Weights of a small GPT-style language model, trained from scratch on English Wikipedia: 2720 steps.
Each number is 500 + 25 x the weight over its row's rms, rounded and kept within 0 to 999. Layers, rows and columns count from 0. Numbers have three digits each. The size before them is the row's rms in percent of the matrix's.

# layer 2 MLP down, 192x512, rms 0.0542, rows 0-99, columns 256-319
092:571497477542485488509476487502494494546497500473476505499515516534479506535496443508533516538474515480524474448546476502506488519477538546492482511500511489471540524546548433508502463517474525
100:501491501477466488547497496525477482481499536493493466465454528531538524470499493515498482476494474496491495505503544461473507497531512538514502498476555528476479505508530484510544521472475503
096:444515514486527514489535510486536511525483509491492470515483513499494482489487466505507499521457484463459530540483539478492511494497495511478510487514553452507459541538518555502477458456480513
099:506519535491479483541509539541538490546495493563487529468531519557485499531484508487488485502484490486453489482480460540458507464522499516462507514509500509521497516508473533499500517484517522
097:474487510483496485505523488526506549504478500518490494479421533492536532534491506525521556453486489533510545493522537483494477484520450530498482520526488515507521517470478474500511477513460500
100:529558532504505531475468539525507549498523516525517518507572518511461493461483523499508483500495485572487522482480508522516539539467495490502519474511506505553501520522504502494499468491533498
100:519522506492494470543490489525529468453484485516506522484497536472480538536477492544497487488480536548526513509524498510547494481467448522470504488499515496502482539509549488475503521529536544
096:480489495573489510531503508495535509522495487546492470436552507478533503516484479484496487472520477539443503535529497499494492505529484465406493511524522527442475531502531488484507455481508552
107:492453511500528508522488484514476520509509530486525469553485525508492514497522511516486487481441466465496493492510516491502568476483505527471488519524506486525498516502480485523503508489464516
098:508510553495467476455469500473478487486451497529493511490527512528561538510513513477485492496508469517512560542500464481520494489531480493468483525508490491543469492490524490563512533510528565
098:510488475493504516507508444535530487525544515469480481500498505524531464499511501489461500453534492485514505522482555518483502497463490511491461491517494524479504487475483487487497514523492532
099:503530490489518527482485477488535541503460504445502557516508545533525498507508493526465536477514458507501508538461519500548509508458520491491499485531500548523479460489490487502472434499516501
102:495505516475505490517506510489510517528488462495501499477525478514527480535519552506474519479496467506483423516487503513533491560502533510549522487482502499531489536490493508490523526490548502
094:486504471507506528456520456494483509484510492571463533482481546524480469469480482457520488510504497466508545477481472487487523475491517503496513472517494531542524481498544469483519455503472526
099:542491491474515472518520475484469491481503486474494518446481494485504486516455502499500496490535510492494460534477534508516463465496474531485513440525498504479500501483502543534525535508467500
102:538535508516457497480545466476496530451508502496468486501477491497451493479503502483502509520503497524501517477516486520495428552513506517487539481478517478454473434543516482469496468488489483
094:461478535431529463533514456471535505518490508512469536466467509469489516524480519490487475517504501550486497473487514487546551510504485481503531470561487465516496493538484470477541521477480539
099:484488534507494548551526499492469516555497506513465494451526544500542462478495491518501502515492500547498509495502489477508486505550453533516510503448466484502492503508542490500507513477527499
097:460488504499478544480500510488531465524515476487534471521513544484469499512532520532565516491529482528494476552474497470511463521505511505422461482517503529520477521505512484499522479501515470
130:521513521514533548512475406496519510504408484511539508503521511536508496495516494500452537483478491470497505513506501552439480576482515528512507470489560498533500533495487520465492482492528494
098:554525524484511448509516484489502502534484505503470516533482528494503514525466487545495498486501455523536464504514462451510518501468488524510505526569501474489514503518506510509528471481446543
103:493520537506502532485508489458503503484504487466518553522473515506468501484493474530503514504510502493495525509497501559506495501511497547484519465487487499486485453479502501499491526504496496
098:490488499516454501503491526460515485515492525415475521515510496541514505517437476487506497526483491495511508469494510497519467473446499460476514510470524514517513476478532475502503497483519507
098:515529531504510520478534496473523515471506451505496506515497526502507515543499540482517507487497501498542498502488530480505494498531452434512449442517488478514517455515491513489545465493495496
098:511504496527495561513477539467513504459482490452493483516512436509497512485483518520501502509486511545491500504515486521542532493513483496435507532495533503511511461482510457492483480496469507
099:581491497505507510515462498465478542461512487485523516510535558512508521472489458453501486513512493475477484504498511513506470499523501501538490525546538498487494501470453503556498477535460511
104:438491501517521472513530510492504508517492511472490461469507509511529455514508436495551509531477487502503513481487483492534516515455518530483447487529531490531542454481548475493523502477532489
098:526494506466566492517479516500512501512475523450483543496531485500511468512501481489506494488483546523504561506471520518481497471516488477459482537523513437554484569524481531476489467533527498
108:550507525460499459519521544505517538548522538510516482506504481512527491521539476522510488547470468513534476443509501509486491453524433509475528519533504516496456483490489482484436492520480483
093:488485502501522518436495483473475469457486489528503490496493454533499440481507452531469459500496452492503484463477471490499542505515523495522514514478484501535496528468484498504495466507541516
102:532473490508482534453481466491497505535529487534529526481512494504487482508444487508543478421511503582518530503533482508520482507488556500442460504484507494518500505554539502502503447548507511
094:485489504524572514547462471470525490484478501507501504470523499499520505531506502460497478534489520497489488474511496501497476488484482492566478484482429582523511488507517497532506502508490506
099:494514470523489492481524516491483507542424506486482536526541536503453495481517524496485484461503476508515531506503489518458516496493498491496546513502538513496435485533523536460518501511506511
117:489513509497493490488507479489541485480484486462458513471503464480540511510475481490540516509515530520518536503492483513491458509485478473507539500509496515460499481529534523479469513467474451
096:445544522515507478493486553512503506477519487509456485476540522482512492488512467556533506515524462477493475502508497465505479510496496522478467535483542498486498516476471503487518489532509486
101:486523479503512492497479506469532530501481483503514508472529489506486516489500511453526507475470501523494514525499545507483471496469498495485532513548480500511504453493492519503521491525471498
108:515511445516505523486512487500525510487486515477483505552514489492495466542509533494460467457507510495491491484486451525523462506503474526490465501523485495516499527484531517516484549548480447
101:474510469439420436515487486512532533515474513519494508488524512529540499495516546460506532470455477475498526467509511560539518494497521510507494509521505483498519518463557542470483482447496473
098:515487520528513502486473501538525478510481508499502511502512528497477505461509480557466529471506513539530495479521494489461499487517456483489498527513483517516488517510451477535531541524468457
097:473512482515475509496460469500491491519486518482528505512485502546472493523490514540521497509485506489509516471525482512471493517502491501495504486470493508503465559478500453477494468509476490
102:534502511482489528498524489480494501472496497518494534528494483514522443533503555463509505498543514503499462479505509495535504510508482519466502515462549506486540506503515527509523526525499502
094:478490531482510539531505510505491519517484489522492478461506572419450469501508528496453503494526554513494479443494566478482491509518489530497490488521520511477481471461448479542467479526472479
097:511507500533533529467491522490495472523471508508523473505522474464498456507517522471535498464509496472479532525491480517510496499458538492504486471493518508510535474499523513496476539480486483
101:461494468480475514466545519484545485483514503503464517523467470496519497527472500512494520447500503479530478547495511483504467476485470474479511465512469514512465493499515484481474523496458522
101:467481528514485487501512506528493504487488500471518519481499453492494437480474489483515506494500499525525488519501482492491494500473496493488512540484461491477507520510522530513512466514489565
105:488497494533473486513517515534474423525517500526487470486501490508529493550496441491495459480497473499450508456494521500488499558515537487473486508488486484520487522457473513515488481493493500
104:508486441468477535512561497525476503553504520488540502521497508495487462526486466487520539489486502471509488531486514509506464502506508540535487468506511530531478484476481485488491465541515509
099:515486490515494477513504452490494467518398490506507504516466513508511476479543473469490445486534473499483507479481481467493478499513511534461513453544520491492488526490488516526455512477505512
098:484507459490540505460436495513437456435491472484512501488485547524458537522490492492462511502520523500444468486470481509507500564510495490501521494532548491514492510472492511524521481444505456
098:475514491492502498517509516472486515484505526523501520446494464551489488524496499527501500537468468503532468476485548512552523487529483498526479496491509469496518536511522472543507509486505477
098:522493502522505502540519477501490530476507483483468522498483545504517472505508505506540489514496521430496512480520476511475514508507531469493542501547504502534493497447509540519500536531471532
092:485510505489501523470492545520480457522473452514561521509498466507487490447535488463517485508513497496497515494491516497526518552481468522525498465532493501518523455537436470503526498492492512
099:463481462458499498439563451537515488500486503516486487493526512478493493505507496499540503456497502497478489486503546484514522489507478527474492522504509489514512508484470501477478504521479512
101:499478468503511504500464551452481469496471509485504500470515469505463470497504493531492509525533518525461489482540494533528517521439520514520509500485543475497482538486493508515518472570501474
103:502522505515505546516475540529524487485495474501514492434530482482474503533506561515482481500492462473491490469462476459554487514515477541556495550476501538488541486524495547502473494519436496
102:541491471510468530483504510490451463554494494486487468480439512523527514490523452484499479537529472546503471418469466481501498489533531506534499534511504532505498514506498537513529502492478528
098:487518513516510481495459486536484468500542491462499508516513520526440487507472580521507522498503487453506488478501512516531489485491481487512499496471480473506472477509521498511514513507522473
103:514465493527459491477458503452505503489494519501522533506526467477513521515482546492521552497473470572504431438463516466510512490525498512443467484532533515531478519524511503485510431499502466
098:492503522485505422533515505478473539553539526515521474488527531514500473536466506497464477540488499483476521442467558520516459552482473533483545532551502502535443514505485515502457531527485467
093:453494512519489551494477481476499493493505481513517536504498477502511517516502458516557499467479496475498483557518513503516494483555508491486540540458518526498519504526470540544506517508518516
094:470450517545470514493505473467491494436488502540503540482453465487483468535507452473480477501482510472531518479530510473480523495551518483488502536481528522514431519523496478500518444471507500
099:480515518468562523441543465498499577497501522531529451511475479493475501510494502470492496489485472496530478506478462489497473527491534505528518522433444500513514558528504511549487498553498502
104:519508506491467472513495488481480522523533505515525510482514534484484504532468500488497517513479447500563514543515507506471501509534543495486507516518512507519490494538515469529530520524454488
096:532510471463523490466502499452508520491510509505494524515458452478523515472502481529517467502530480533498516478489493523503476507507465529550486537499498558454521466500441504511539495526517485
097:528485507472549493515500515480464510514459509504465495525514517489521510455541493488501483478496482521493498500530478536509500497468494516495495447438462532517469503477468506531455515500492500
103:521477484515470531494444514502541478483512489509502461534511485494473537553483526524530477550480525485510495498477484483476503512489497502534511520477497492498502497533507543496501474479516490
095:541531500447489557488508480538490462456493486534491481490543519540514481546481509503499551494489522497514470475527491538543517568492536501495498473479504556488537512526447507477457530502447504
104:517517466522447537486462509508478484477506488499477491493497507508550541510492469503528489503520511481513527489491511502502528530524474540554501515501489521505514548445567499514511506507498507
096:522511469504515516481510521517469484497491471492544511498506470524469508502483535527480459512500499503462493498519513472479522507505501489482485518534454514558507469492494465485529535546507520
114:476483471513488499473562514503518505501480514458497486518502494510487517518515515457489455461531537484520494520527489507475517463521525492494510532512479484507495481475569534474516468512486452
090:529469517498483456490489487453517478489524503531458474526495519477516506496496470548559510502471527491526493495524489505535482475557493497483496498564516483496478494507513489477508509509516531
103:500500514520494503514499515476496521502503515486496518490510463490524500486446509502492522480490471530522508487484486528465535469543531519502508494441479478454515516520517519530516529511505492
096:507482491484490453513504497502489460479504524506507496511451515505509438514504517464512489511475534529480468469554520536493494486520497513519478438515531473538492528521500463485494538519475533
101:474440510490554508459506476484483513464511486490500464474543575467525495490535489485489573507495476522523503482496484482472441499535496469522479498506502506489522465505487502516520489547522497
103:460505475454540472507506540508528494464521498508500476489448452489478485528505492478546516509516527555528444504513498482501518473484450471493525541501501529522519486488513491498491481520521525
100:518516476516533530503486437528503497470532465483477498496521499484524491498531501481504468457461518495510499476490509528520532501465487480487512561458543483523467498499519553492482506466453511
106:538563531468496561514520540495535499522520484466520477490510464476463501540497493537485523506499504484481552512518504540488510490498513531540463550516494453504534495501487541499492487468502510
103:542492502467524497501480497478514523485528485493531544488491471513485520477496517510494503486491526484512514516486539489510562491480504497460469500495527511500497533481470519441499520488526507
113:512471534515485478493515517521452498507489532520478512509511511521496505467504512487497483501506477513518499500509490464461474515465502532489463521467526538467481525521501495497478487529528490
093:484526466476506537499471461455512473487507525521475481510490526504498516488525510519516511463485516495510477521541516527497502510458501521525512490512505519483441520538491520523506522524522457
101:464485472483527483479518519504503489507498514456451514502564499528542540497532537509478482492508468493471502523516492487456498486428520495514480457488468520478495484487564481472490527515501514
103:563454469468435516555491455477497488527502490501495493550510464493497521513506431487532540508528508509499471444509499513502481470520537503440498482490516463518490462505517471510515524479560476
112:434495525485480517444500530543514514448483481488517506484516525482480498466451515490514491477483480516538492503512429478494504503445484538491509487490516529506490473517553526533497480516520444
095:509516460508511462466524488472512506527468507537491472488505493475477484540479472479511489488498472508517508534498534538485552527479465487462504456500498493479490505490480523536461454522507493
100:475477466510493500481505529483505501469462503494512530487500480529488470516453517488546491484497530522522515529516511525513526488590431523513500518501503494502467521501533497486527469516447465
098:540498497479453494478534496512501512490502471527519523462500514508498479513478535547495476534482481460507503501512481496504489516510485518484492561538502432453516456484557479507474475478509511
096:493506474488507514470491494490525470497494510514487480473554506474475474500482514453477473455485479527488500544531509496498524476528521537534537492537525510487454469461480511493532451489555469
107:497476513545475543506544479488530513500507510498477501518487485489520522485471500514519501522497547513512488502467463498534448495482522498547519518489483487481492554511527472486503489471505472
101:485511550490489512469504535532527517495531510510511512461435517457529511513512506502504491460484475454522520497485491493529506478513497503513518524477505492504436475527456549506513510498474450
102:438476512469483555516467464489475511523524525481486502512486516455493469537516519544524566451551495470471506435523472491470458499509509503502451503482495547476490523493504480551502501526516501
103:506504496469508449509483478483542509527521488537530485512507558521528520498538485532542495525503464513492515458517521497524511542515506484513524496506546489497445521496528510521507477497520508
097:508504457566492493539489474468472527483495487471507508502519500449519503496514500494518517502494494476504517502525479492527466561464514483560524493489511491467537521502515472479520478522537464
098:524511492480451517468512494457524498481501499493522527523482512477516493465469520526496469531498508495462540518527508521519497426523458521503458508449479458479491495479493513487484460475526479
101:524485537512478463502494528509509507495518508489486511473514473468497498541487500514500486488513485500496498500518500481468482522550528517511481499526485458525501505508495445495500512461527475
101:508513527507566472506513529525480548497471492489525506496523519548498507532501474493518497499522444535480497514517513486513472508506478515496460490503486539468484518522487469525516500529515485
096:477446487508517474524480518555508555523501469508506477480513486488483469455496508514510546483484516468523483529514476505503501475498518516465503507526537486530514507505493459538498500511525522
101:507481498483472535534534466511513532519501505482484507480454497505509469500500500530512508471483503473519463531521490479487492498506520509525447487518490535505491504493498505476434507482520502
099:514481473473475529558474515520460502562485457472584482541447495473480518499527454503519509479500479519503507511493511522528513497540537519536513485494562504523537495508494495507527533462524509
099:482483498520512486504496515527529525493497520527451507503506523518501547523510483484503511537506470547487510513490509494527445518498530528465469483504509452473497518511497488550519518499546501
093:507492513492483514522483539502549505472522531502523504529511478489481472502469527452465487510469535495503462491498541469504442515462499518514502475496519487480537489513521541491487522503528513